python train.py --init_std_up=0.051 --init_std_down=0.051 --schedule="wsd"
Each number is 50 + 15 x the weight over the matrix's rms, rounded and kept within 0 to 99. Layers, rows and columns count from 0.

# layer 3 attention query, 320x320, rms 0.0356, rows 0-35,64-99,128-163,192-227,256-290, columns 224-255
55 51 53 45 58 46 47 41 57 56 56 54 54 69 58 43 50 61 78 50 52 47 59 34 67 37 63 46 49 35 46 48
48 52 38 34 39 37 49 56 49 55 63 38 71 30 39 63 60 42 54 64 70 23 40 51 29 53 37 42 56 58 63 54
34 42 45 85 36 54 00 77 28 48 59 39 33 38 18 41 40 52 46 39 49 59 36 23 60 34 47 46 41 65 40 56
56 36 59 56 49 43 66 43 49 69 74 42 71 59 50 77 53 31 52 58 54 22 71 33 45 41 31 40 44 68 45 61
66 65 44 46 50 46 68 48 68 44 51 53 70 51 43 43 34 42 41 48 65 69 76 53 54 85 40 36 43 62 53 51
32 68 37 51 50 39 52 08 38 37 61 66 46 49 70 40 56 52 71 44 31 36 39 53 42 36 65 34 45 10 55 40
59 70 52 65 33 34 54 70 32 64 58 46 58 62 75 39 33 44 35 58 68 56 42 40 64 58 10 62 80 69 53 74
30 39 71 50 62 44 62 58 62 37 58 70 49 53 68 53 26 43 65 28 54 46 67 43 49 26 49 49 63 44 35 62
55 39 52 52 48 44 54 51 52 56 55 40 52 44 50 40 55 55 49 59 54 42 45 49 37 51 50 48 46 50 61 61
40 53 36 56 54 33 40 55 48 46 51 37 60 40 37 63 49 39 42 47 39 53 51 65 57 58 30 52 50 59 62 66
43 50 35 79 51 54 39 57 60 44 24 33 15 74 66 54 25 80 48 46 27 65 66 30 55 56 53 27 48 27 38 50
25 46 46 20 48 45 44 26 40 76 42 43 72 18 29 24 38 40 38 72 69 36 44 70 33 63 15 69 68 74 69 68
56 40 48 54 33 70 49 17 42 56 53 68 43 42 32 33 44 65 67 84 63 53 46 60 40 62 19 62 58 44 57 51
59 35 58 61 39 59 54 58 48 44 48 39 38 39 53 57 41 42 46 35 56 25 37 38 30 56 41 69 40 42 39 58
52 51 37 47 46 47 47 46 59 49 38 76 43 53 63 63 42 61 58 40 31 57 49 42 43 41 40 33 84 57 61 58
83 65 36 76 32 46 62 46 56 70 35 58 64 72 48 54 45 40 71 72 54 58 44 55 57 45 62 42 18 54 54 37
39 52 60 46 64 30 60 74 37 30 48 53 70 31 61 33 74 24 75 54 64 63 43 40 61 42 45 47 24 73 37 33
38 48 31 42 56 66 22 68 43 44 46 71 31 53 43 65 39 52 56 26 35 67 49 22 39 37 59 34 63 28 71 61
62 45 49 71 64 73 23 36 25 60 55 58 62 60 55 44 40 41 43 56 46 64 57 52 58 50 27 31 09 65 60 25
86 26 41 51 64 66 62 69 27 81 39 62 28 51 43 64 77 30 54 44 62 57 60 54 74 64 53 62 22 63 34 31
58 33 27 31 42 17 52 87 23 57 50 63 56 34 47 67 56 56 19 50 51 45 55 66 65 50 72 76 47 47 40 13
56 71 45 47 58 45 48 48 46 52 56 53 49 59 72 41 33 53 72 27 37 42 80 39 58 45 49 37 60 49 27 51
60 36 39 46 60 61 59 66 56 36 85 37 22 46 40 59 33 53 30 53 42 59 49 65 48 55 60 79 56 61 24 57
66 53 57 48 41 46 24 00 84 57 45 48 41 42 64 24 31 34 62 57 27 48 49 50 37 31 63 64 53 50 23 39
54 61 41 45 43 58 59 29 65 63 33 63 18 53 52 51 59 83 62 23 59 37 17 38 46 72 71 35 20 52 52 64
66 54 63 57 36 23 21 43 52 53 44 54 62 38 52 30 43 45 50 18 56 26 57 66 35 44 47 32 36 42 66 59
57 63 69 66 62 52 58 29 68 32 41 70 42 30 63 42 85 46 20 32 19 43 47 57 78 40 37 37 64 35 63 73
41 55 29 52 40 33 50 35 74 74 35 36 62 68 35 54 71 38 73 54 36 47 59 54 40 56 56 41 49 39 44 55
60 41 41 62 29 61 51 67 38 48 42 50 54 47 41 49 48 37 61 54 34 33 41 53 50 65 38 60 48 42 55 23
70 40 61 74 46 42 24 30 61 61 21 50 40 22 44 45 52 65 41 56 30 58 53 30 56 37 31 64 26 16 45 50
51 32 42 31 49 56 40 66 52 63 78 62 57 22 42 62 31 64 81 66 41 71 31 37 43 66 56 59 59 62 65 36
33 50 59 63 58 36 59 76 44 37 70 49 66 37 48 70 55 63 60 40 52 44 36 34 37 49 33 57 76 46 45 42
49 59 57 47 52 35 80 70 31 77 41 47 58 38 72 69 26 40 42 79 65 41 57 54 52 66 54 69 34 54 58 61
40 22 45 71 69 51 70 62 49 30 29 49 50 63 31 53 35 73 47 57 45 75 43 51 35 53 27 47 21 43 66 49
52 41 74 68 39 58 63 42 37 62 55 49 49 56 58 35 37 70 35 45 70 39 53 41 37 75 44 36 43 45 41 38
38 52 23 52 52 55 60 50 59 76 26 45 56 47 61 72 51 54 55 67 50 61 58 46 40 47 17 49 29 57 45 58
46 54 48 58 42 54 56 52 53 44 52 54 44 52 58 60 50 43 52 43 48 46 68 51 56 53 51 41 48 44 53 57
54 49 48 41 48 52 41 57 43 54 53 41 50 47 46 51 56 54 57 54 56 60 42 51 50 53 47 59 43 51 50 32
70 56 46 50 62 40 40 51 40 47 67 53 57 62 51 53 40 54 51 46 67 59 45 43 61 58 51 67 47 46 56 53
48 40 67 57 55 36 65 53 41 42 48 45 74 68 36 59 65 56 47 70 69 53 38 49 54 51 66 56 69 58 48 36
54 64 57 54 69 51 42 48 24 26 31 46 52 52 45 00 48 42 22 67 37 64 58 41 64 34 35 56 17 41 56 52
82 85 35 47 39 22 65 19 62 53 52 73 41 30 37 51 49 35 56 49 33 28 31 58 84 41 66 72 35 59 71 66
03 57 52 52 48 67 57 43 45 65 53 82 70 59 62 51 48 51 53 52 44 31 63 34 40 48 27 50 57 75 65 66
36 46 32 66 46 44 61 36 56 27 74 48 59 64 63 58 38 30 77 41 61 35 57 31 65 58 76 44 55 75 45 55
41 40 47 49 43 49 47 49 37 37 43 43 49 39 49 50 45 50 50 53 50 55 41 45 53 50 49 50 40 48 55 38
50 66 48 53 47 43 47 64 54 53 57 60 61 49 50 53 49 56 48 50 63 54 52 46 51 53 44 52 57 51 58 63
47 33 58 52 36 26 55 32 50 42 54 59 72 55 49 45 44 44 33 40 49 43 41 62 52 52 40 34 70 44 41 67
37 36 64 59 45 22 45 58 52 54 44 63 72 16 23 70 53 24 42 63 19 21 54 77 31 46 17 56 93 53 38 59
52 47 49 20 47 42 10 40 55 53 61 48 59 36 37 47 36 38 46 92 51 39 53 55 52 48 37 77 25 61 41 72
58 41 77 39 48 26 38 38 30 17 72 76 41 59 31 57 72 60 54 40 59 53 39 61 63 72 60 42 39 34 55 51
48 45 43 43 51 72 60 49 68 61 64 71 49 37 41 57 64 61 43 61 48 49 24 43 49 21 49 38 81 63 51 97
67 70 30 34 49 50 38 58 64 54 48 45 38 53 52 74 25 61 72 44 38 51 56 44 70 56 50 49 34 67 63 56
49 33 59 51 58 42 34 55 71 56 59 49 48 67 39 51 58 68 44 21 52 62 60 49 28 47 59 44 67 41 34 71
67 40 53 28 42 40 60 61 42 83 80 54 58 42 69 60 44 28 76 18 54 46 28 40 42 63 43 31 66 53 61 52
73 63 21 43 75 47 38 41 41 53 79 50 43 31 71 62 61 58 84 77 63 51 53 59 52 60 61 35 46 52 39 42
76 58 61 39 36 65 46 78 31 18 48 28 64 36 38 38 58 21 88 65 41 51 53 52 39 59 51 62 56 52 48 55
21 53 53 76 22 20 46 32 47 88 60 71 46 71 43 53 74 58 45 46 77 48 37 74 57 55 56 31 41 25 15 36
62 32 37 66 69 35 57 55 36 55 52 35 16 74 47 37 61 46 34 15 54 62 59 44 29 76 48 34 56 16 40 34
54 42 49 66 29 38 45 40 35 71 63 45 58 32 33 71 45 62 43 54 48 60 54 61 56 50 51 65 32 37 46 57
68 59 42 78 61 64 46 30 62 46 41 55 75 52 27 36 42 34 58 50 33 49 56 48 35 52 59 53 30 63 38 80
17 80 46 31 64 66 32 60 65 58 59 76 55 71 14 68 32 48 74 45 57 47 35 24 53 53 23 45 43 65 64 41
88 65 44 44 20 40 42 48 57 64 37 40 70 54 75 28 52 61 33 32 72 44 52 46 26 52 63 47 31 55 29 71
44 40 63 75 27 45 48 19 24 68 74 70 38 59 74 25 64 76 50 53 72 57 48 51 80 50 22 62 44 73 51 61
28 46 45 63 42 42 37 46 65 71 65 26 43 34 35 67 42 66 65 44 22 37 41 71 55 52 80 49 61 36 57 24
49 39 45 75 45 44 50 42 62 55 87 55 37 54 65 75 43 57 42 34 69 46 43 66 71 64 55 41 71 55 56 27
33 31 42 49 21 58 53 13 62 15 23 42 44 52 48 89 49 32 47 23 54 37 46 19 73 50 35 54 49 64 46 41
36 51 82 44 78 48 50 35 50 63 78 84 61 42 85 63 49 41 31 30 52 44 40 52 76 48 68 41 54 37 48 37
27 73 53 44 52 44 59 43 56 49 68 59 62 68 38 23 66 26 51 65 49 55 47 54 58 19 42 67 50 43 57 47
36 77 48 50 35 37 70 67 29 53 62 57 51 57 83 60 29 54 69 38 46 54 78 41 55 56 69 81 38 49 69 43
39 04 62 38 50 75 37 56 65 24 35 50 50 58 40 52 41 79 29 56 52 75 54 71 58 49 27 33 47 64 30 55
64 54 59 50 45 46 58 38 33 37 80 68 38 65 47 24 50 45 34 28 39 42 60 69 41 48 48 54 57 64 63 33
52 25 57 45 18 74 58 41 46 67 21 51 56 44 48 36 42 39 47 56 18 42 62 32 41 47 55 56 42 44 46 55
36 47 53 36 50 37 53 24 47 16 24 59 46 60 62 42 49 39 70 47 36 61 54 32 52 40 50 55 66 45 29 46
40 28 36 57 46 38 67 77 38 74 66 34 45 19 52 46 45 45 32 69 42 21 67 51 45 43 41 63 43 56 48 47
31 46 57 58 49 58 47 40 39 47 72 61 74 55 63 73 81 22 48 27 49 63 46 38 48 65 64 23 47 46 66 58
61 42 58 86 50 54 33 52 71 69 50 60 47 37 56 64 32 52 34 52 33 60 61 29 60 42 34 66 63 54 70 25
54 46 42 50 64 33 38 75 55 46 31 49 44 50 61 45 40 35 39 56 44 32 38 30 32 76 37 49 52 57 39 49
50 40 34 54 49 53 58 56 25 41 32 63 23 83 58 61 54 25 52 74 60 31 62 62 44 63 45 45 60 63 46 30
16 48 37 56 72 55 65 26 40 41 67 56 35 68 45 42 33 49 39 42 59 24 71 52 68 51 58 72 54 54 42 37
46 53 60 52 14 45 35 63 55 56 45 44 50 59 72 75 39 28 55 48 55 34 73 64 17 33 21 44 40 48 50 44
41 42 39 56 33 41 28 42 43 46 28 40 62 33 50 38 64 50 51 65 33 60 53 47 50 33 45 52 38 53 62 41
22 50 30 62 39 06 48 28 56 44 48 32 67 54 35 10 72 64 55 35 67 70 62 68 31 74 12 51 67 34 25 81
46 43 50 43 69 56 58 54 62 36 55 25 64 74 40 54 29 64 46 42 53 63 62 51 58 50 48 38 56 44 60 52
47 61 54 48 64 41 64 52 42 52 55 66 57 54 39 51 46 59 38 67 55 50 46 44 52 54 55 56 50 39 60 45
43 39 56 71 43 44 61 54 47 57 67 46 49 45 58 44 50 65 60 43 49 63 44 63 47 49 58 52 35 65 68 41
50 52 61 19 54 71 35 35 42 57 50 48 52 34 70 62 61 33 77 47 43 75 63 44 42 57 51 70 65 22 65 23
30 46 74 23 73 66 35 21 85 43 44 37 36 68 57 25 41 48 38 44 49 56 41 41 51 61 27 75 47 45 62 74
56 68 44 37 73 38 53 53 66 46 43 48 44 40 48 66 49 32 62 73 33 75 31 29 25 73 84 17 60 38 45 55
48 24 54 48 38 27 34 60 53 58 42 52 51 35 58 47 24 48 38 47 53 83 50 38 66 71 57 73 56 10 36 52
64 54 41 55 59 59 60 44 62 62 54 55 57 54 70 61 22 38 59 61 80 62 38 47 58 48 53 60 55 36 57 47
28 73 37 52 53 47 70 38 42 28 49 48 45 34 36 46 70 47 45 25 41 30 37 22 37 37 43 52 43 46 54 32
37 44 68 48 56 51 48 79 56 38 49 62 37 40 52 43 65 44 44 34 40 46 75 72 13 53 66 55 14 58 61 77
49 24 35 72 49 47 54 46 71 44 34 42 25 49 44 59 79 48 64 41 70 68 08 34 26 48 63 86 42 45 36 68
60 70 25 85 40 51 44 49 39 50 52 31 48 54 55 37 53 73 59 46 48 81 51 52 47 53 52 30 63 27 38 79
71 53 49 42 56 25 44 59 67 38 66 64 48 39 80 27 53 70 44 37 49 34 64 77 37 57 47 87 67 45 10 32
45 84 72 54 44 73 66 47 76 59 81 45 35 42 65 52 56 38 63 57 86 76 47 53 46 75 63 51 48 58 27 32
58 51 47 40 38 56 57 32 42 65 18 57 28 64 43 67 64 32 71 39 43 49 43 52 49 28 26 47 37 49 65 66
47 63 50 67 30 56 57 24 57 59 85 57 37 63 16 41 77 30 54 06 63 58 51 51 59 36 61 41 54 64 55 50
42 27 62 73 50 44 37 39 79 60 47 57 70 58 44 45 39 73 58 30 50 59 52 24 68 28 18 66 49 43 38 27
04 60 50 41 40 16 38 50 66 69 48 41 44 38 57 39 39 28 08 53 62 69 49 50 42 53 37 55 46 52 69 32
64 54 50 39 64 41 79 90 70 37 43 41 45 60 63 28 30 48 46 28 52 43 60 82 61 72 37 44 61 63 35 20
46 41 64 52 50 57 67 76 50 59 40 60 75 56 39 56 63 90 52 16 34 61 24 27 75 32 43 62 41 29 30 35
87 42 67 49 53 70 43 71 52 08 50 53 31 60 77 29 37 61 46 49 58 60 54 78 47 43 49 60 62 47 15 53
40 83 39 69 48 58 27 28 37 58 71 46 48 36 51 35 45 26 78 76 39 45 72 62 66 35 49 48 54 37 47 68
40 54 49 57 51 48 28 43 40 68 49 37 48 49 56 54 48 46 42 29 54 30 44 45 61 81 59 54 50 68 50 41
50 48 83 63 52 47 44 76 53 40 49 62 41 65 35 74 65 40 23 47 52 47 54 50 56 36 25 68 54 47 44 42
42 59 37 59 40 49 30 49 75 39 52 27 49 47 70 64 65 63 52 53 38 34 43 57 26 70 45 33 46 38 47 54
86 62 65 32 58 61 38 44 25 55 42 42 30 51 64 14 57 53 49 59 57 29 80 21 34 56 24 67 63 74 48 87
44 37 82 31 40 63 40 61 53 36 58 45 59 66 17 58 11 66 52 42 77 42 44 76 44 62 34 00 64 63 40 79
40 45 34 59 55 39 60 43 59 51 60 47 36 35 59 47 63 65 55 60 33 49 62 38 37 43 39 56 43 34 53 38
68 79 56 58 68 52 45 41 31 46 36 61 49 39 28 38 50 47 38 51 50 64 46 54 45 52 53 60 31 57 60 62
60 50 58 27 45 55 51 48 51 54 26 38 51 62 54 40 45 62 57 91 51 45 38 71 31 59 65 34 57 44 56 32
42 49 39 56 45 47 27 43 43 46 49 54 21 32 68 44 55 38 49 71 33 59 44 55 48 56 50 63 40 59 59 25
45 45 57 22 54 55 55 67 73 41 38 58 39 30 18 38 70 61 61 47 57 25 22 36 29 32 60 82 46 52 56 43
55 62 49 59 47 45 63 57 35 39 44 90 56 31 37 36 66 65 59 49 47 33 51 27 49 36 47 57 47 32 58 29
41 46 58 42 42 46 28 40 37 36 49 63 38 35 58 69 35 49 66 51 64 67 35 41 41 43 36 47 59 89 34 52
55 70 41 61 54 57 44 66 52 58 29 52 56 44 76 50 75 64 51 67 60 52 78 38 51 47 71 74 52 50 64 35
48 27 56 39 55 63 16 56 56 57 38 48 47 53 47 69 47 37 41 38 76 40 48 68 36 69 51 53 55 34 31 57
49 48 57 41 46 37 42 57 62 34 56 45 53 52 40 56 46 30 53 50 65 60 38 51 45 59 42 21 59 53 54 61
36 63 46 66 47 27 61 23 62 39 44 47 75 71 40 49 33 55 63 47 37 46 23 73 57 47 30 15 72 60 67 46
63 72 58 46 31 73 63 37 47 64 68 61 40 60 71 45 69 66 41 45 45 47 92 54 77 52 61 67 52 48 54 37
37 34 77 79 59 38 40 42 72 68 53 69 39 61 72 48 67 37 61 64 25 71 55 73 37 50 26 40 34 58 57 54
58 45 36 30 46 60 41 69 48 49 61 58 49 50 58 28 56 33 66 46 45 52 43 54 25 12 40 41 52 45 67 70
50 42 48 64 51 71 60 44 31 39 68 66 51 64 55 69 68 39 55 43 61 63 54 77 10 41 57 56 40 40 59 38
19 50 61 64 25 42 34 74 03 27 58 49 45 77 58 54 66 42 62 12 66 41 28 17 60 55 31 58 74 58 48 49
35 43 48 28 31 78 86 43 35 61 48 53 82 66 65 72 65 37 54 35 58 27 55 55 44 24 69 47 71 64 26 39
44 40 46 47 61 21 56 53 60 82 77 78 41 36 42 52 59 62 16 45 52 58 64 85 29 71 49 22 60 57 51 44
67 73 36 67 57 49 75 48 70 33 25 76 17 33 76 26 40 50 58 58 50 07 74 55 74 57 54 58 69 25 54 75
34 62 55 55 16 46 57 56 48 72 81 67 29 74 64 57 42 46 69 75 45 79 48 61 59 55 36 58 59 72 67 48
41 28 51 68 72 30 31 22 37 40 49 28 53 62 64 65 76 56 29 33 16 56 34 73 31 37 60 39 42 55 43 71
58 64 37 51 71 48 31 48 23 65 49 38 28 47 50 43 30 57 32 50 48 70 52 63 49 71 61 66 41 54 26 41
51 38 44 63 62 47 50 64 62 36 53 30 76 54 65 68 64 19 79 85 55 42 48 31 56 41 43 84 50 35 66 18
64 34 42 57 11 33 53 74 49 42 65 66 35 62 48 43 55 52 59 39 56 72 61 47 53 59 53 30 39 37 51 41
63 37 29 81 36 37 66 71 45 54 46 46 58 43 53 26 35 41 67 51 30 41 48 74 31 36 25 49 40 71 57 43
45 49 62 70 66 51 58 69 45 41 83 63 36 34 57 55 52 61 47 69 72 66 65 55 68 62 66 37 57 78 38 53
56 67 52 44 46 48 68 37 56 71 51 40 48 46 52 58 49 35 52 53 10 46 46 35 77 54 51 46 39 41 45 47
60 33 00 68 41 57 58 51 74 38 31 53 51 49 49 69 85 69 63 70 64 52 62 27 49 46 44 39 49 37 63 08
46 29 49 64 82 41 79 50 40 47 54 35 80 63 42 28 48 43 39 60 62 57 67 65 44 44 57 33 31 51 50 60
47 45 62 52 46 61 19 46 43 49 53 29 60 30 53 25 57 62 24 52 31 69 65 68 36 49 77 42 59 56 33 63
40 47 21 52 55 68 29 55 64 78 61 47 29 67 31 33 21 39 27 52 76 47 22 20 48 40 41 35 67 57 72 46
71 60 43 79 26 45 52 62 67 36 34 74 36 53 47 32 44 55 63 35 34 49 55 33 50 47 64 45 26 48 42 45
81 49 52 41 59 54 48 34 30 27 31 25 43 52 53 65 44 62 76 32 73 52 43 43 58 52 57 69 53 63 45 66
62 52 54 42 58 31 47 31 42 73 66 55 54 61 55 39 33 54 62 76 37 26 30 53 37 65 39 39 58 17 38 60
35 43 64 58 60 73 10 42 38 32 66 46 45 65 55 57 40 64 31 56 20 82 49 42 40 66 47 59 69 47 60 61
51 46 48 51 46 42 46 41 48 59 45 65 38 46 68 63 57 56 64 39 68 42 68 42 54 32 44 60 38 40 52 28
51 25 55 62 53 31 48 67 45 41 78 56 71 16 33 58 67 45 34 61 91 38 26 41 34 53 13 54 64 28 47 57
61 51 49 63 28 72 25 69 39 62 57 34 68 50 62 32 65 69 64 35 61 34 42 59 39 21 83 61 61 61 60 43
59 64 60 60 51 48 60 65 48 61 77 38 52 39 62 59 45 58 34 63 57 48 57 57 33 80 61 51 49 56 61 44
48 66 53 61 45 39 39 41 47 27 48 34 31 57 39 43 41 79 23 42 55 49 44 65 37 97 44 40 53 70 48 46
56 35 56 20 55 51 38 22 48 35 34 30 30 56 55 62 56 30 40 39 60 47 56 33 37 73 54 34 28 42 52 15
49 11 12 50 61 41 72 39 37 45 53 38 62 52 47 14 55 32 46 44 63 34 35 35 48 34 56 30 44 49 39 55
44 41 41 73 32 59 56 65 83 42 46 62 37 61 51 36 44 60 65 39 26 63 56 34 58 29 64 53 74 30 55 58
31 37 59 59 35 25 50 53 44 38 47 45 68 23 28 40 58 75 52 55 63 44 71 51 40 41 47 29 28 50 61 64
59 57 24 39 54 45 37 76 48 82 47 65 53 51 54 43 35 53 40 32 34 60 45 68 51 46 30 48 31 57 81 65
40 52 67 53 69 34 53 41 46 47 62 53 50 49 55 53 51 50 49 62 40 56 55 52 54 51 26 57 65 47 40 68
51 44 28 58 38 47 52 46 59 61 38 75 77 36 38 65 54 30 36 65 73 43 36 82 56 52 23 61 62 74 76 60
39 53 44 82 62 46 49 48 42 43 52 44 62 37 38 41 70 74 43 67 53 53 42 70 39 73 51 50 55 48 48 27
65 52 63 61 64 56 73 47 61 62 48 26 70 64 28 34 52 39 46 20 34 45 68 53 60 51 58 44 47 29 41 41
44 54 54 25 48 42 36 37 59 58 52 56 51 59 35 59 24 40 42 30 23 54 42 54 52 60 59 60 51 21 48 53
59 58 47 53 65 42 43 59 62 64 45 51 54 44 66 69 43 33 60 69 37 64 31 24 44 63 76 43 36 52 62 46
51 48 63 75 81 34 51 27 36 25 46 51 30 31 52 61 51 60 41 37 73 84 36 30 61 35 81 67 31 58 27 64
49 37 47 58 50 52 53 83 49 46 56 86 52 42 54 48 49 61 64 54 63 58 53 28 38 33 39 43 52 31 46 55
44 60 59 22 70 67 46 13 58 28 42 25 37 69 53 41 63 21 63 35 37 53 47 37 63 49 67 49 47 33 61 31
65 48 45 57 33 52 61 58 24 47 59 65 64 25 66 61 34 32 33 54 50 51 55 77 48 37 64 58 37 51 58 37
57 32 28 61 46 48 51 45 56 38 59 58 43 54 34 79 58 29 67 38 54 33 33 50 50 59 45 59 48 59 64 65
74 63 63 47 43 26 40 53 53 47 57 48 38 88 59 69 39 39 65 40 60 26 47 52 42 71 56 39 44 43 51 70
62 35 58 41 71 56 61 44 43 52 52 67 44 42 27 49 53 26 72 35 61 65 53 55 59 51 30 76 28 43 76 58
44 62 58 62 55 51 45 54 31 35 17 28 63 52 35 75 66 43 52 70 44 64 45 39 26 35 49 58 49 43 29 43
71 74 35 42 30 36 60 48 44 44 55 35 31 59 40 41 77 46 49 48 72 29 17 52 42 62 49 29 54 38 67 68
50 32 54 44 43 41 60 60 51 39 23 55 42 40 65 27 69 30 27 19 60 54 54 84 46 19 48 38 49 41 40 55
62 26 56 67 53 33 87 67 41 19 63 35 37 68 68 55 77 59 35 64 47 47 28 31 60 48 54 65 57 41 70 39
55 83 52 48 68 61 43 50 68 53 43 49 64 37 36 41 76 26 77 68 52 50 30 47 56 38 40 61 46 53 69 19
52 72 43 42 37 42 40 58 51 46 51 44 37 62 46 62 38 61 68 46 46 56 53 48 46 31 51 54 75 46 51 68
38 25 52 51 35 39 64 54 34 58 31 54 77 60 41 32 41 41 18 78 51 11 43 53 46 44 44 50 34 43 64 32
12 48 57 58 65 71 44 36 63 59 30 49 20 48 43 65 44 69 44 61 33 44 58 47 32 44 42 37 58 51 58 44
51 61 80 73 61 54 55 43 54 24 57 53 58 32 52 51 59 60 42 33 55 42 59 45 62 42 30 46 33 22 43 34
64 71 30 50 52 47 51 61 46 53 74 64 38 80 38 31 59 50 60 66 48 50 67 06 46 43 48 68 51 69 88 57
61 46 57 46 30 50 65 60 31 44 48 29 38 64 46 52 49 63 44 52 35 47 63 84 75 26 28 56 35 65 55 60
47 24 33 65 55 53 45 79 51 71 17 41 65 51 35 45 61 54 59 47 47 48 39 52 38 30 07 30 40 70 51 29
# layer 3 attention key, 64x320, rms 0.0356, rows 0-34, columns 224-255
62 41 71 35 59 58 44 62 37 54 49 39 47 62 37 48 36 34 48 45 56 32 39 44 48 42 49 38 52 34 43 24
18 62 58 62 30 62 65 22 46 38 49 38 55 23 71 46 56 42 24 35 44 58 18 85 58 56 76 68 45 45 45 54
83 32 61 47 58 49 85 50 62 63 79 44 52 65 35 41 45 30 74 28 82 45 44 53 62 52 58 73 40 54 33 48
45 21 63 59 70 49 64 45 58 52 52 58 54 56 35 23 68 32 30 44 46 47 51 29 33 55 49 27 42 54 28 54
34 59 14 75 44 38 25 58 33 58 45 49 31 37 76 57 37 61 52 37 62 45 56 55 36 26 28 56 37 54 41 64
30 38 31 62 35 86 48 55 33 53 24 14 59 23 47 51 46 57 23 48 36 52 71 60 58 38 47 24 46 42 46 53
70 49 40 62 37 23 81 55 90 86 66 44 53 47 45 42 58 50 56 70 46 61 43 58 38 44 34 45 43 77 31 65
41 55 79 29 61 59 66 61 51 37 50 51 69 42 31 49 57 59 43 50 27 68 56 47 53 40 51 74 44 28 59 65
70 62 58 46 53 42 56 52 48 62 69 73 52 50 56 34 54 51 38 55 56 52 59 57 45 50 37 32 58 49 54 40
41 62 71 61 64 69 90 42 43 53 59 17 65 57 38 55 56 42 76 50 49 38 24 57 39 44 60 61 56 73 39 55
32 51 65 68 49 77 47 48 22 71 62 52 64 55 42 45 61 74 33 38 26 20 61 61 11 38 40 50 49 76 28 69
51 23 42 86 41 62 62 39 82 45 72 41 56 58 64 54 45 34 46 25 61 51 57 25 58 20 48 48 24 55 41 65
95 24 85 41 84 23 99 81 52 57 62 47 66 82 15 17 36 27 60 46 37 39 71 43 24 60 38 17 44 41 04 44
58 48 35 18 63 34 51 28 54 39 51 59 50 35 32 43 27 54 59 35 79 48 37 30 51 48 65 48 62 49 70 51
32 39 53 60 71 44 42 47 26 67 41 66 55 58 51 43 42 33 54 46 43 56 50 71 43 85 63 41 48 19 63 47
19 64 49 21 57 54 53 23 46 82 37 69 40 26 39 40 59 54 32 30 63 50 08 47 56 61 53 59 68 65 44 60
56 43 74 52 71 68 41 30 51 48 35 48 47 66 54 52 53 62 42 54 67 53 58 85 44 56 17 37 55 47 39 78
43 34 59 58 59 57 56 46 38 36 51 42 43 33 47 40 73 71 35 43 43 72 47 60 66 56 35 75 35 35 45 48
57 47 56 48 41 36 52 45 67 41 47 35 63 41 60 52 44 47 42 53 17 55 38 48 39 56 53 68 43 57 45 93
45 67 53 36 09 61 60 48 31 73 45 53 48 68 45 57 81 70 34 56 47 80 47 75 51 45 43 60 54 67 66 75
38 49 56 37 70 45 51 33 57 52 52 42 61 87 42 65 53 40 16 31 31 44 62 53 46 65 26 08 50 46 55 73
43 47 34 62 47 37 59 57 57 30 36 50 38 43 51 69 33 66 66 52 74 37 30 39 70 68 32 61 54 52 57 43
43 34 57 58 42 45 73 63 50 40 45 56 48 92 53 34 67 17 34 65 25 16 73 84 62 63 53 03 40 48 53 55
45 27 34 42 69 53 68 53 33 51 48 65 47 65 53 44 49 65 23 48 49 40 85 62 64 67 36 62 14 56 78 51
47 48 61 50 44 56 49 76 55 46 36 44 82 28 50 28 58 89 71 72 60 29 54 62 59 47 52 80 76 83 47 57
46 64 60 61 57 66 48 77 60 51 84 54 69 66 55 58 30 47 38 69 44 63 64 38 42 72 74 59 66 38 59 56
72 41 34 25 38 43 54 49 64 76 45 63 61 64 42 44 56 34 71 33 66 65 58 55 19 54 54 47 39 73 56 49
72 24 53 48 40 50 21 59 38 53 29 73 47 58 55 44 52 61 63 38 86 42 33 51 50 49 48 31 61 32 53 39
30 71 70 49 61 67 47 29 33 35 37 46 50 52 53 52 21 35 31 24 50 48 53 44 70 38 51 51 44 55 44 65
46 76 25 34 56 19 33 22 47 50 57 71 32 43 75 50 43 54 58 52 71 26 59 99 10 71 60 89 68 39 62 71
78 32 23 82 47 28 53 41 21 63 26 51 52 59 56 62 29 24 59 40 54 36 67 41 31 51 30 36 41 44 72 38
71 49 66 55 44 62 46 43 51 38 65 47 40 37 48 36 77 63 50 56 47 67 67 67 46 56 55 40 52 42 51 45
36 54 61 04 54 72 40 58 50 52 28 07 77 42 27 48 63 59 41 53 99 61 49 79 29 53 23 32 58 76 34 48
35 46 48 67 64 42 69 42 80 48 64 53 33 44 42 24 62 64 19 63 68 39 69 46 59 55 43 48 53 23 49 47
38 29 55 66 41 64 38 72 66 44 39 62 44 36 55 51 51 41 46 50 36 63 48 37 46 33 58 56 64 49 43 66